Weights of a small GPT-style language model, trained from scratch on English Wikipedia: 11.8M parameters.
Each number is 128 + 32 x the weight over its row's rms, rounded and kept within 0 to 255. Layers, rows and columns count from 0. The size above them is the row's rms in percent of the matrix's.

# layer 3 attention key, 256x256, rms 0.124, rows 89-127, columns 0-63
size [ 68  71  72  68  71  69  77  79  75  72  72  71  70  74  72  78  69  70  64  77  77  75  81  77  78  74  76  64  69  80  72  70  76  70  74  74  68  69  72]
[[132  65  81 176 129 171 117  57 135 141 139 143  97 125 144 175 155 109 122 134 169 121 196 102 133 123 150 143 152 124  80 136 148 156 125 107  89  86 127 153  58  86 155  92 116 144 138 177 140  95 151 108 114 122  94 158 140 201 117 157 109 102 118 125]
 [196 116 145 138 165 109  97 130 152 101 117 149 108 120 157 183 108 101 147 142  96 122  97  86 114 127 157 127 153 179 102 126 187 146 169 138 118  60 148  88 112 144 130 167  78 202 124 111  79  68 219 130  95  97 124 151 113 155 139 120  99 114 110  90]
 [143  92 114  97 103  60 149 119 105 115 172 126 112 126  55  38 104 135 167  58  78 138 103 123 158 175 124  83  73 133  75 114 144 104 112 153 134  92 146  77 140 155  79  76 105 138 128  95 106 133  94 169 184 128 101 109 126 110  96  86 128 110 114  71]
 [146 125  76 153 158 131 109 134 113 189 134 155 102 141 139 109 113 121  84 139 102 157 138 169 106 108 130 133 129 118 130 111 177 145 140 172 176 109  71 155 183 119 137 114  82 116 101 137 131  98 127 128  88 126 175 155 126  70 100 143 150  81 123  92]
 [176 101  97  73 138  51 140 122  83 137 141 147 110 137 138 112 126 127 107 146 155 123 105 127 155 109 152 114  92  99  36 109 120 117 134  81 125 116 111  82 157 135 143  97 129 106 180 136 103 154 141 182  95 139 133 191 131 150 118 190  81 130 147 169]
 [156 128 135 141 141 173 120 154 145 157 124 190 139 124 129 111 153  55  87  96  99 135 117 142 135 147 114 133 140 153 108 122 116 107  86 113 146  85 143 133 172  68 114 138 148 119 156 115 152 143  87 146  96  75  90  98 147 136 127 126 133 100 108  91]
 [200 167 129 195 142  75  82  88 130 138 126 168  95 188 139  97 138 103 123 165 136 149 120 146  90 114 108 153  91 166  56 161 123 141 103 127 164 172 123 114  93  80  69 134 142 112 115 136 157 151 153 155 137 121 132 179  96 180  53 145 150 167 121  64]
 [147 137 133 134 126  99 106 171 161 113 120 150 156 105 130  60 104  89 101 153  99 196 115 112 178 108 158 117 124 135  81 130 175 177  85 111  88 102  97 185  84 133  94 168 123  88 117 107  75 155 135 124 106 140 119 107  84 120 103 120 192 185  95  66]
 [143 144 118 132 137  96 100  90 157 157 123 170  55 127 142 186 159 149 180 134 129 100 172 144 150 143 104 142  91 119 167 131 108 103 116  90 119 186 139 124 135 115 183  75 147  97 158  72  95 167 163 168 167 158  92  87 123 105 193 119 145 159  98 113]
 [ 87 107 131  94 138 117  70 147 114  95 105  72 145  99 133 132 103 185 117 129 140 121 108 121 142 138  36 123 143 132  89  62 127 166 161 160  86 116 112 108 150 145 150 119 181 117 109 127 117  93 121 162 132 114 114 104 104 119 104 128 167 154 175 106]
 [114 122 127 128 158 121  68 134  54 100 122 167 113  30 166 107 140 101 130  98 151  87  95 144 105 148 115  91 145  96  53 109 108 161 123 149 124 131 176 148  93 100 127 155 162 143 127 159 112 128  84 158 132 102 137 124 167 129  84 117 109 130 115  88]
 [147 201 115 116 115 103 112 149 149 153  96 138 115 135 161 200  83 169 141 137 107 105  99 169 139 135 161 126 168 137 128 140 150 117 140  84 136 157 162 131 150 125 102 153 141 184 133 160 156 174 123 149  94 144  88  74 156 154 128 137 144 186 154 159]
 [189 124 105 153 152  52 160 110 115 114 142 148 160 131 160 169 124 132 160 114 133 161 122 127 193 124 147  45 116 141  86 136 139 160 143 125 106 116 132 122 132 141 113 103 126 132 139 149 154 127 145 118 206 109 133  91 112 155 129 110  83  88  99 164]
 [143  90  84 120 148 139  95 157 118  98 110 113 157 164 117 127 136 103  99  67 134 153 167  86 201 159 164  80  83  88 148 130 140 125  98 119 195 125 135 135 111 135 101 118 101  90  80 170 117 154 135  77 173 129 149 152  98 141 128 190 129 158 117 155]
 [110 135 161 127 124  88 123 135 101 108 135 114 109 147 146 137 105 107 160 133 150 156  99 111 138 156 140 157  96 172  80 134 184 151  62 159 166 147 176 165 150 138 137 114 193 117 148 105 137 182 118 104 173  88 191  91 176 169 115  82  75 131 110 103]
 [189  89  89  59 125 144 104 130 105 140 155 126  67 167 120  71 112 166 103 197  72 165  88 109 146 142 142 124 126 127  88  88  76 135 116 153 165 133  57 100 120 113 100  98 146 136 161 129 134 190 145 112  85 140 136 186 133 111 117 151 174 104 130  89]
 [119 140 102 105  95 147 167 150 124 167  93 154 127 130 150  93 121 103  76 145 147 149 124 174 139 118 110 117 116  93  58 106 154 106 147 183 124  57 105 107 188  97 153 155 171 115 133  98 194 135 103 140 116 139 159 129 126 111 109 105 171 118 133 103]
 [ 91  63  95 103  94 169 122 100  91 123 107 148 160 133 128 166 168 169 118 149  93 148 172 181 123 166 180 133 128 127  99  90 177 134 124  88  88  74 144 112 127 104  94  96 123 146 109 175 145 162  87 130 131 157  99  98 152 107 133 180 192 149 134 194]
 [167 136 109 154 126 109 103  63 137 142 182 171 159  56 113  78 119  75 107 149 144 113 131  87 140 123 109 122  95 102 133  86 148 185 168 143  75 144  68 111 128 122 126 144  93  88 160  62  99  90 151 175 128 129 103 140  94  48  76 178 102 122 121 126]
 [105 143 128 169 120  44  79 113 102 187 147 124 149  84 118 153  91 130 163 206 134 175 109 195 130 104 122 183 134 125 161 151 141  98 133 117 115 147 133 131 123 149 117 117 158 149 136 146  70 103 114 140 161 146 134 117 120 105 146 155  87 184 137  99]
 [179  81 113 169 169  99 114 159 117 104 110 151 130  93 149 122 101 156 155 145  87 130 122 101 100 146 147 139 116 103 128 140  80 131 138 110 100 120  95 167 102 117 115 122  76 118 114 135 141 117 198  76  75  55 124 146  89 123 152 125 175 151  77 114]
 [ 87 199 154 126 147 145 114 131 127  88 124  79 102 153  75 149  67 204 174 150 170 120  86 146 128 130 128 149 128 100 141  98 144 117 108 107 189 118 175  95 103 187 108 158 162 103 127  82 136 179 128  98  86 104 165 114 178  77 113  86 135  95 133  69]
 [ 67 151 167 139 165  83  85 160 117 123 125 143 176 177 118  88 108 146 137 174 183 119  78 170 130  92 138  96 130 196  72 104 157 125 120 103 131 117 118 119 130 133 157 166 152 128 148 124  74 107 121  92 146 108  99 109 161  98 140 118 115  74 120  54]
 [183 130  97 165 149 103 152 129 107 103 134 174 115 207 129  77 123 122 117 158 168 111  98 129 112 156 174 131 136 144  90 157  97 130 120 126 179 124 112  75 130  90 164 118 168 195 170 145  85  79 128 209  80 149 113 114 131 133  84 114  91  94 134 133]
 [ 99 100 182 153 112  68 147 139 116 133 122 115 179 147 118  77 113 189 130 128 153 137 159 100 111 117 149 193 152 140 121 115  99 131 138 121 169  90 120 148 197 106 183  80 169 120 157 167 119 103  85 139 105 143 117 100 127  76 137 163 126 165 138 140]
 [153 106 102 137  69 134 105 120 129 124 161 172  71 133 146 168 117 210 116  98 108 163 146  53 139 107 139 111 132  54 132 153 161 101 121 170 130 188  77 150 137 146 115 126  98 211 164 136 162 126 141 142 131  73 122 116  77 121 142 115 102 107 120  86]
 [119 113  34 165  89  74 101 126 161 132 156 149 123 209  93 163 129 107 155 121 164 157 102 119 205 107 152 130 154 165  52  84 169 125 119  97 149  76 121 134 139 153 104 149 127  58  73 142  88 115 138 142 122 101 111 145 147 164 153  78 125 153 145 123]
 [110 135 140 138 104 144 169 123  20  99 133 104 131 122 137 128 131 121  91 138 123 134 171 144 169 137 131 113 210 117 135  89 150 171 102 150 110  50 101 150 105 138  99 108 194 114  87  92 116 136  90 155 120 117 121 103 149 131 143 123 193 142 102  90]
 [163  94 144 161 142 112 124 102 145 121 155 173 171 166 129 109 145  74 153  98  80 141 113 118 118 111 171 148 149  97 207 123 116 153  72 134 106 107  88 178  83 112 182 172 143 111 151 176 115 123 158  92 149 104  87 125  57 128  92 125 111 116 140 143]
 [135  83 121 163 166 150 127 155 186  99 135 123 126 197 114  80 158  96 134  93 192 119 108  96 140 118 166  79 146 148 116 157 161 136 113 186 137 165 140 150  73 110 142 158 122  54 174  86 135 102 128 135  91  83 171 144 154 102 116  92 167 163 137 114]
 [ 78 155 145 151 157 134  98  45 172 120 164  74 136 120 118 199 131 120  85 146 132 137 133 140 122 140 144  95  83 141  86 171 131 125 115 150 194 137 161  77 145 153 100 132 119 182 105  36 196  95  94  94 114 116 134  78 118  85 115 150 138 125  97 187]
 [145 100 117 111 184 135 129 122  99 135 184 187 106 163  94 140 108 135 105 110 115 149  75 212 147 126 202 122 119 109 174  93  92 148 115  78 173 101  96 124 111 120 142 130 193 157 102 217 133  90 171 114 115 143 152 164 159 136 156 126 152  69  96 128]
 [134 148 141  80 123 116 103  81 166 102 102 127 113 144 161 102 118 129 114 169 109  98 165 121  73  89  95  88  99 140 193 106 134 157 152 117 111 155 102 101 129 105 100 121 107 123 114 111 131 135 149 150 111 120 123 124  83 112  91  87  97  70 158 147]
 [121 105 115 116 134  94 157 140  79  97 238 149 127 129 105 165  95 157 136  97 142 152 146 255  93 187 123  62 125 126  97 114 130  91 152 132 133  95 132 141 134  97 149 113 165 105  69 162  85 161 137 121  95 146 167  88 207 131 126 162  24 152 160  92]
 [111 142 134 125 158 132 149  82 179 118 140 157  58  93 121 114  94 142 162 123  94 114 140 116 151 116 173 107 130 173 178  98 186 137  80 170  90  70 105 111 156 110  94 127 128 132  77 151 105 122 154 167  91 139 182 119 144 150 155  82 120 114 163 150]
 [233 204 166 112 140 133 155 126  98 201 117 102 106 133  91 169 146 123  98 176 193 139 116 147 103  73 114 114  81 127  64 117  85 129 140  81 104  82 151 107 161 120  88 156 165 106 166  95 120 122 131 134 126 133 145 138 130 134 129 158 129  93 116 135]
 [118 145 100 128 117 151 109 162 167 175  70 174 134 124 120 130 180 105 102 136 147 132 123 154 137 163 170 108 121 149 107 110 163 140 120 133 191 154 137 149 139 130  92  78 136 129 144  84 189 112 147 164 129 158 140  91  90 150  91 116 109 148 150  89]
 [ 93 126 167 133 127 165  78 118 130  84 139 116 186 127  96 101 130 140  92 125 107 137 152 126 151 123 171 147 127 144 120 149 142 119 147 166 102 174 105  67 106 145 136 137 167 164 188 119 119 107  84 192 152  72 202 109  87  76 170 153 120 128 153 135]
 [139 139 131 114 134 122 117 145 147 128 105 158 186 117  97  75 111 142 139 158  59 130  92 113 112  83 137 141 114 123 154  81  64 102 139 127 174  82  76 163  65 119 142 129 130 146 133 103 107  87 153 188  97 159 175 178 148 145 131 196 143 137 122 157]]
# layer 3 attention query, 256x256, rms 0.132, rows 90-127, columns 0-63
size [ 70  74  70  67  75  79  76  65  73  74  65  75  78  74  72  72  79  68  69  71  65  73  82  75  72  63  66  73  75  75  73  70  63  76  72  69  66  71]
[[ 82 155 146  83  73 160 158  53 119  98 135  34 125 124 109  81 192 153  96 132 188 157 160 177 178 120  90 139 130  76 200 146 105 125  51 143 130 178 181 121 147 148  97 102 118  78  78 131 107 130 110  80 126 113 128  94 164 142 107 122 127 141 118 121]
 [107 178 122 165 149 150 134  98 130 112 142 134 112 128  74 194 106 191 161 183 152 111 112 145 129 111 104 152  91 145 122 150 153 163 158  65 143 190 120 145 130  92 135 135 126 135 158  97 144 132 108 109  67 136  86 100 115 155 158 135 131 104  92 144]
 [129 160 149 126  90 124 153 170 162 124 111 127 167 123 103 135 105  48 132 175 151 108 156 111 173 162  92 158 186 122  97 117  99 179 136 118  95  76 125 179 125 134 123 156 154 159 167 130 152  94 177 114 121 121 118  98 175 130 170 180 153 164 167 163]
 [105 149  79 155 118 152 129 184 131 149 138 134  95 122 143 106  94 122 126 137 121 125 135 134 123 122 107 122 122 160 199 157 117  95  89 121 152 130 159  34 111 105 116 140 147 172 130 130  83 177  63 127 112 139 106  99 117 110 163 155 154 119 164  92]
 [ 85 131 118 116  94  96 165 153  80 147  86 136 107  90 142 109 175 119 152 124 189 116 144 104 151  96 178 107 114 106  93 172  80 121 188 200 190 105 128 126 104 141 113 128 153 136 107 145 131 135 100 151 122 119 145 130 156  83 129 108 116 126 162 198]
 [ 39  95 102 140 115 152 152  84 119  86  74  96 158 151 106 166  98 181 111 109 136 101 124 145  63 104 155 144 143 108 173 169 127 110  98 130  49  97 152 163 151 135 135 130  86 140 118  97 126 104 149  80 117 102 140  63 197 113 195 112 149 111  92 171]
 [103 128 130 149 137  95 139 122 178 112 117  76  64 146 136 230 128 189 135  91 158  48  88 149  89 161 124 141 141 117 108 110 147  75  98 142 140 135 170 129 163 134 170  81 133 197 135 133 110 181 118 153 130 144 177 156 147 132 134  25 123 121  88 166]
 [131 115 136 122  88 161 111 134 110 108 109  77 186 141 101 133  99  42  73 203 175 131 152 116 155  95 117 144 155 158 141 172  44 163 138 167 147 129 165 146  82  80 120 147 103 138 112 156 107  90 111  72  78 102 120 124 105  50 127 112 145 163 173 192]
 [138 141  98 106 133  98 163 131 100  98 142 156  93 161 123 166 159 129 156 116  88 107 117  82 105  96 152 181  94 109 182 145 126 126 127  90 136 138 119  97 145  88  70 146 111 184  95 162 163 110 129 155 173 122  93 170 115 145  94 174 179 123 116 184]
 [103 131 132 140 142 117 157 110 169 134 124 214 190 147 115 124 111 104 131 133 130 149 103 147 149 107 147 113 139  94 117 108 147  73 152 166 111 172 109 113 176 118 102  91 145  65 138 152 128 178  74 146 129 137 132 182  71 165 143 178 217 148 131 153]
 [ 55  75  99 165  67 136  99 107 113 125 149 154 144  78 125 133 191 168 168 113 132 152 134 165 153 126  76 140 134 107 110 165 131 125 172 199 149 106 143  82  80  84 202 148 118 106 110 125 128  90 124 149 209  46  99 149 155 159  98 117 118  87 131 137]
 [111 111 136  71 122 147 176 155 136 120 137 158 115 168 132 115 156  93  65 128 130 145 130  89  82 155 108 145 191 174 136 165 143 130 130 103 172 144 100  69  81 132 139  96 147 105 146 137 110 134 166 123 155 133 112  96 154 111  77  81 189 137 148 147]
 [103 171 190 113 120 143 178  78 171 187 147 106 117  58 149 126 144 103 150 104 135 124 126 211  81 143 100 118 144 171 159 123 104  87 156 108 127 108 119 168 117 125 166 113 165  84  99 152  81 167 140  79 113 184 185 163 181 121 138  99 128 190 146 132]
 [146 149 103 174 133 112 191 116 153 126 132 129 154 122 113 108 125 155 118 107 150 132 108 119 123 128 126 161 169  99 145 163 120 157 160 115 118 127 113 141  97 125 126 125 116 122 103 217 119 150 143 133  76 112 112 163  89 125 138 190 119  94 135 106]
 [104 189  98 186 111  96 148 150 139  80  79  81 128 121 117 116 114 130 145 121 138 148 149 137 146 148 110  72 195  71 168  98 152 105 137 103 114 150 158 133 132 133 142 104 105 118 119 136 119 130 117 172 148 128 132 151 105 150 137  61  82 157  92 115]
 [ 93 139 117 119 129 109 163 112 171 101 116 136 107 114  97 148 156 103 102 124 172  97 149  90 116 140 115 109 136 149 151 133 142 141 104 154 119 155 149 175 119 148  96 124 133 156 141  73 147 134 106  57 129 128  93 141 131 119 115 142  76 116 157 120]
 [147 134 124 149 169  96 175 163  82 121 127  95  45 139  79 137  56 142 164 128 151 189  81 178 136 206 162 152 115 154 119 149 151 103 144 107 126  95 146 145 100 206  97 139 124 135 127 112  59 105  88 151 132 140 197  98 163 148 150 160 117 145 112 103]
 [178 164 170  78 120 171 143 193  98 155  69 120 122  69 101 118 137 139 133  56 157 187 115 215 125  87 152 127 141 127  63 136  55 112 146 113 102 110 206 107 136 173 137 116 201 146 109 107 121 158 122  89 104 158 105 144 137  83 141 124 195 115 168 140]
 [101 125 126 125 106 146 112 140  43  98 110 132 165 207 155 145 119 130 112  65 161 125 117 107 126  88  87 134  84 132 109 114 132 120 175 107 153 130 169 109 168  75  96 140  95  88 140  99 174 129 127 125 131  71  84 144 137 139 105  82 140 130 139 139]
 [130  95 107  85  60 113 100 133 133 103 161 115 171  96 133 128 174  90  56 121 167 160 145 161 104  78 106 138  69 179 138  93  88 121 105 113 122  96 119 174 142 130 191 154 132 109 160 105 108 137 136 192 151 109 115 155 199 174  83 106  82  96 130 215]
 [161 184  70 100 127 100  79 140 169  99 153 131  99  74 122 136 153 107 153 115 119  86 108 165 149 100 153 142 115 136 162 122 193  84 127 111 126  82 122 175 125 101 158 142 135 136 131 144 158 125 132 124 153 110 105 115 102 172 174 128  88 151 132 131]
 [154 141 107 126 172 129  92 127  94 147 159 105  74  49 120 153 148 127 131  84 157 118 173 151 143 116 145  71 151  18 154 141 124 150 101 236 165 143 152 117 134 133 103 175 141  96 139 132 154 169 170 157 126 107 234 123 126 172 155 103 156 133 153  91]
 [ 70 122 107 116 109 122 130 109 149 113  52  78 170  89 160 148 137 167 147 116  99 132 147 127  90 155  91 108 121 127 176 145 165 143 139 156 101 144 111 148 146 104  51 147 107 165 181  87 142 193  64 146 167 101 149 150 202 120 143 154 175 162 166 142]
 [127 182 121  65 124 140 113 105 111 131 120 166 113 118 136 220 197 113  95 147  94 163 125 164 110 136 139 119  50 115 121 202 144 106 145 165 151 131 112 130 104 171 110 189  88 183 139 160  78  81 163 182 161 171 166 147 151 140 124 117 202 154 132 141]
 [ 54 155 158 153 134 184 140 156 191 126 101  80 121 114 112 100 179  73 135  99  71 157 153 145 116 156  88 120 152 196 180 139 144 180  93 128  94 101 188 170 140 165 106  80 199 113 116 173 106 115  98  93 125 136 180 121 126 109 170 142 136 138 147 120]
 [146 129 196 100 148 174 154 129 110 126 186 100 119  72 183 122 119 143  64  63 119 155 144 155  93 138 116 115 127 127 159 180  86 103  90 151 136 123 127  89 105 126 127 118 112 125 115  71 165 163 148  84 121  88 159 156  82  76  78 114 111 110  92 157]
 [131 133 113 121 156 131  81 148  83 117  67 105 109 145 115 122 146  99  84  81 152 104  67 141 164 113 214 187  84 113  72 158 170 150 107 157 128 129 213 163 106  88 171 114  72 115 127 112 149 164 174 136 113 139 134  85  91 106 111  64 187  95 130 167]
 [150  70 120 106 133 123 139 123  57 118 130 173  97  94 184 158 142 162  90  49 176 105 130 118 135 106 115 156 134 136 121 133 116 117 183 110 162 142 115 125 120 107 129 108  95 120 142  69 132 133 124 139 122  91  79 110 205 124 119 116 113 108 114  77]
 [109 180 120  67 143 116  94 123  56 120 102 147 153 106 135 140 122 121  75 104  49 143 125 129 169 119  75 136  75 119 146 144  76 148 143 149 183 149 137 127 159 109 129 185 149 204 123  69  73 134 132 161 136 115 114 182 175 131 144 152  92 115 102 110]
 [110 162 108 129 109 176 153 103 168 163  63 111 174 135 120 152  89 104 123  88  49 137 103 100 108  80  73 119 215 122 160  97 126 132 176  88 100 179 141 160 134 107  46 144 140 150 132 148 120  99 130  80 118 155 116 172  85 100 126 122 135 134 173 134]
 [172  94  72 169 178 104 140 107 103  92 126 110 157 108 123 149  98 147 171 159 126  99  88 103  93 151 142 111 167  81  66 159 175 135 124 174 126 135 150  97 116 111 122  85 135 111 211 113 144 129 103 169 125 130 123 107  93 129 106 185 164 169 103 105]
 [ 93 125 121 169 153 104 100 152  96 127 150 143 153 148  99 162 112  92 112 131 121 154 104 127  85 136 133 157 148 145  77  76 199  88  86  72 127  69  98 159 170 138 141 148 135 148 187 115 143 124 168 122 164 125  94 122 189  66  95 168 120 142 111 118]
 [133  63  89 113 139 133 130 131 114 151 128 123 116 172 175 114 108  71 153 100 106 132 106  47 126 148 128 142 135 137  97  60 114 150 113 169 121 130 121  90 130  81  81 143 173 122 189  97 126 185 103 125 167  87  91 140  75 141 132  74 197  50 132 150]
 [141 137 114 142  85 146 192 176 111 147 131 143 123 121 148 171 154  91 127 117 121 142 170 195 111 137 119 105 184  79  85 156 121  77 150  96  82 147 167 157 105 132 135  89 152 114 135 147 160 181 109  86 150 135  47 166 121 117  96 203 147 100 133 106]
 [ 36 105  81 120 132 117 129 146 170 117 168  65 134 125  65 116 112 144 232  84  67 128 139 128 179 110 155 107  98 153 176 144 195  37 156 169  98 137 149 124 149 148 105 143 152 131 151 113 113 153 179 140 140 141 130 117 142 130 164  81  90 194 146 125]
 [105 212 133 150  95 157 177 101 155 115 121 147 160  96 149  69 103 153 146  89 150 123 131 152 148  83  91 154 133 137 159 167  87  95 140 172 148 150  82 137 113 221 143 157 148 111 115 154 110 139 130  99 133 116  82 171 119 175 134 139 131 121 156 155]
 [163 127  55 137 191 141 204 150 160 221 112  91 168 143 116 134  65 137 146 191 124 130  88 152 139  94  82 163 105  89 138 142  95 153 105  75 140  89 160  78 118 140  34 140 181 104 106 152 117 123 171  95 119 191  98 163  76  94 104 201 185 142 194 184]
 [ 94 106  81 122 143 100 107 125  66  99 159  53 125  88 131  65  70 138 148 151 179  95  82 122 116 177 139 142 126 153 111 101 145 127  94  95 150  85 154 127 183 135 181 131 115 143 176  53  83 105 177 165  84  95 149 102 108 119 145  30 135 141 138 133]]
# layer 3 attention value, 256x256, rms 0.139, rows 64-77, columns 0-63
size [ 84  69  85  84 105  93  98  88  91  87 113  92  88  96]
[[115 114 111 146  96  72 179 112 152 111  86 175  75 154 153 138 117 144 110 177 105 142 108 107 119 151  70 164 113 124 161 132  64  91 154  89 117 125 146  97 156  73 129  71 101 146 105 173 164 164 164 148 136  92  50 153 136 186 114 125 102 131 148  81]
 [125  90 150  74 158 181 152  81 100  62  96  90 161 175 126 150 141  76 180  87 160 119 206 152 143 124  67 104 122 111  76 134 103 135 120 110 168 106  97  74 128 166 145 135 129  86  84 117 111 131 134 170 102 163 178 108 105  94 134 110 133 122 146 153]
 [ 75  52 110  84 167 135 195 115 146 175 140 149 140 129 154  89 142 121 132 122 121 101 110 116 124 166 139  98 136 143 179 160  95 136 125 205 129 127  97 105 179 137 210  75 119 145 149 232 171 162 149 153  87 116 124 105 106 162 114 137 104 161 140 131]
 [ 96 179 147  93 149 172 117 125  83  95 145 146 132  93  83 140 123 107 134 102 141 137 108 156 113 173 121 153 122 173 121  68 165 139 132 125 154 129 141 157  95 123 138 143 141 150 100 113 126 128 133 117 150 150  91 134 150 101 153 187 127 143 178  54]
 [181  98 131 138 118  54  93 159  94 123  87 138 159 141 152 142 156 105 125 134  86  74  99 140 119 140 123 179  91 162 127 122 134 118  96 126 157 144 152 145 132  84 149 147  96 106  70 138  91 135 137  56 136 129  91 136  76 100  63 149 136  68 168 203]
 [ 75 178 142 128 158 223  83 154 189  49 164 137  63 111  64 196 159 168 128  94 172 168 122 132 113 122 156 123  84 109 129  87 126 120 106  36 148  90  58  98  79 181  96 146 175 137  85 118 152  85 124 134 148  85 158 100 121 113 172 131 151 155 147 155]
 [152 114 187 129 105 108 101 156 127 185 103  96 155 124 102 164 100 131 205 161 139 142 127 103 122 106 157  94  80  72 168 162 171  90 113  57 162  93 143 100 123 123 158 127  79 118  90  51 139 149 132 126 109 147 111  97 177 101 196 120 138  89 150 163]
 [143 101 128 101 158 151 100 164 103 142  65 111  84 217 168 123 133 145 146 121 173  86 118 109 116 138 191 113 142 139 116  81 124 101  90 130  60  78  95 118 113 133 171 126 151  89 207 172 108 133 133  84 131 212 123 102 174 131 140 125 137  86  96 196]
 [117 156 136 100 134 164  79 109 114 130 117  92 111  98 117 205 122  91  93  65 150 142 144 149 117 123 133 115  98 102  90  65 162 149 146  88 120 137 142 125 121 114 137 137 166 114  81 107 102  95 180 176 151 126 171 161 162  75 130 172 168 146 158 101]
 [138 140 136  86  94 121 113 103  95  84 137 166 100  78 127 117 147 146 110  76 137  96 182  60 105 118 135 122 147 133 171 147  98 108 104 152 134 164 136  99 132 124  50 127 213 144 136 105  86  59 118 121 145 119 106  88 190 146 100 142 148  94 165 124]
 [122 106  81 106 134 116  85 131  58  96  98 151 100 105 131  99 194 199  94 109 155 146 104 146  80 115 144 113 154 118  84 125 133 168  81 169 104 120  82 163 115 150 170 119 126 155 111 136 122  86  90 109 106  95 163 155  98 111 124 124 103  74 178 117]
 [125 153  81 116 109 116 187 141  80 125 105 182 138 108 116 130 134 113 111  97 112 134  88  83 112 140 150 111 149 157 121 150 100  85 128 165 120 153  65 152 165 166 156 103 144 119 124 140 243 142 185 137 145  74 149  80 128 102 120 102 106 150  94 123]
 [118 118  97 146 109 103 124 116  96  66 122 150 139  92 165 126 129 150 137 100  84 158  87 152  64 187 131 228 122 173  78 144  88 137  50 144 131 159  92 106 151 146 131 125 103 145 138 141 190 129 125 137 127 141 150 193 105 103 103 164  64 178 115 165]
 [132 119 111  68 160 132 100 144 104 141 136 151 150 107  94  58  54 134 120 123  73  93 107 104 144 105 142 101 135 125 160 145 139 109 148 158 172 162 147 127 124  94 133 107 128 129 119 178 137  53  93 115 108 117 105  91  84 166  75 113  66  86 128 135]]
# layer 3 attention output (transposed), 256x256, rms 0.145, rows 64-77, columns 0-63
size [ 93  82  93  98 131 116 102 102 122 102 119 121  98 114]
[[141 105 133  46 171 150  93 163 144 109 173 192 115 139 100 151  83 128 185  96 103  97 160 103 157 154 108 157 102 185 116 137 140 144 103 170 134 138 136  86 138  90  78 122 162 152 112 139 119 121  94 155  84 143 144 138  95 170 116 124 128 127 142 196]
 [109 111 132 168 125 102  71 170  76 106  64 146  98 132 104 150 136 129 154 182 120 132  98  94 130  90 160 119 133  52 137 162 124 129  86  97 115 137 159 163 158  82 160 158 109 154 182 132 124  87 109 171 173  88  64 160 163 141 111  76 188 111  91  43]
 [171  71 109 136 150  70 147 134  95  69 158 116 125 123 124 129  90 166 163 104  80 140 133  94 185 132 136 141 123 167 106 124 145 139  91 133  93 143 135 125 192 119  76 135 161 154 106 101 130 163 152 141 115 111 102 161 136 143 140  92  65 126 174 131]
 [126  95 115 166 180 107 163 103 141 128 137 147 116 162  87 140 131 115 140 113 149 152 108 145 181 107 163 166 110 111  98 116  86 137 140  88 147 125 122 127 165 145 154 162 142  71 150 107 109 113 218 138 172 168 113 155 112 154 158  93 102 103  82 174]
 [169 145 117 118 127  89  75 154 128 170 119 150 150 100  69 122 115  84 106 119  92 170 113 104  75 165 124 117 118 149  82 111 141 128  82 113 150 138 218  99  74 117 148 108 155 149  95 171 159 124 141 178  70 156  99 136 137  66 115 161 124 201 103 106]
 [ 89  61 129 153 115  67 125 125 122 115 169 140 164  82 132  70 136 134 154 109 152 129  74 135 162 164 180 165 112  87 124 112 131 146 152  89 104 151 134 131 105 146 154 114 103  83 168  39 108 126 136 135 169  95  50  99  90 143 133 198  83  74  99  86]
 [ 75 147 150 142 164 181 153 148 146  88  96 139 169 118 125 102 134 139 136 156  60 168 152 147  59 114 110 119 161 150  98 100 125 126 190 101 131 154 133 126 143 167  44 126 102 177 108 197 145 130 143 162  91 150 121 144 157  55 118 167 142 191 149 111]
 [107 134 126 103 112 119 149 104 124 111 151 109 135  32  86 119 128 124 152 140 122 172 142 160 112 113 105 132 119 116 119 148 114 112 129 147 153 104 120 178 111 152 100  96 151 144 120 165  51 200 133 154 104 115 127  95 164  56 147 174 126 178 171 120]
 [156 129 139 131 208 111  60 166  89 118 120 151 118 141  94 139 109 202 160 143 117 132 114 118 114 129 127 152 148 142 120 181 165 104 129  57 126 110 110 102 173  98 177 148  68 157  90 129 119 110 107 186 144 116 155 129 110 165 143 115 151 158  98 115]
 [178 125 114 134 110  86  79 145 145 174 149 137 130 176 172 106 143 122  96 141 152 107 138 174 112 123  89 102  92 132 113 158  93 188 104 129  91 124 111 105 134 102 222 119  29 110 128 182  89 168 176 162  59 135 171  84 176 192 138  91 124 153  57 121]
 [167 136 157 136 169 184 145 136 100 157 145 162 129 145  65 145 105 102 160 122 177 204 108 164 201 186 174 151 143 134 152 172 113 124 128 137 211 104 104 122  94 179 161 115 167 111 121 182 137 166 172 135  92 114 109  91  72 138 108 220  96 121 126 139]
 [110  93 139 131 105 137 232  91 126 153 130 108  58  97 159 104 138  82 114 115 195 128 140 118 168 153 127 113 152 106 126  96 109 100 158 136 121 114 166 132  96 158 120 127 173 115 119  51 136 122 113  94 111 138 131 154 139 148 163 126  69 114 177 128]
 [148  80 122 119 125 149 144 169 100 120 164 130 103 136 116  83  74 102 164 171 115 158 116 133 183 185 176 130 125 155 105 129 118 134 122 133 131 163 176 117 111 119 144 115 189 125 119 126 136 169 160 134  75 117  81 100  78 131 115 178  97 183 141 141]
 [130 119  95 169  64 124 155  95 129 143 147 120 161  68 134 128 126 103 102 153 171 167 112 210 180 170 108 146 129 125 116 191  75 174 114 108 124  63  99 163  75 148 152 110 116 143 111 130 104 117 199 127 137  92 127  96 154 116 128 162 147 116 158 121]]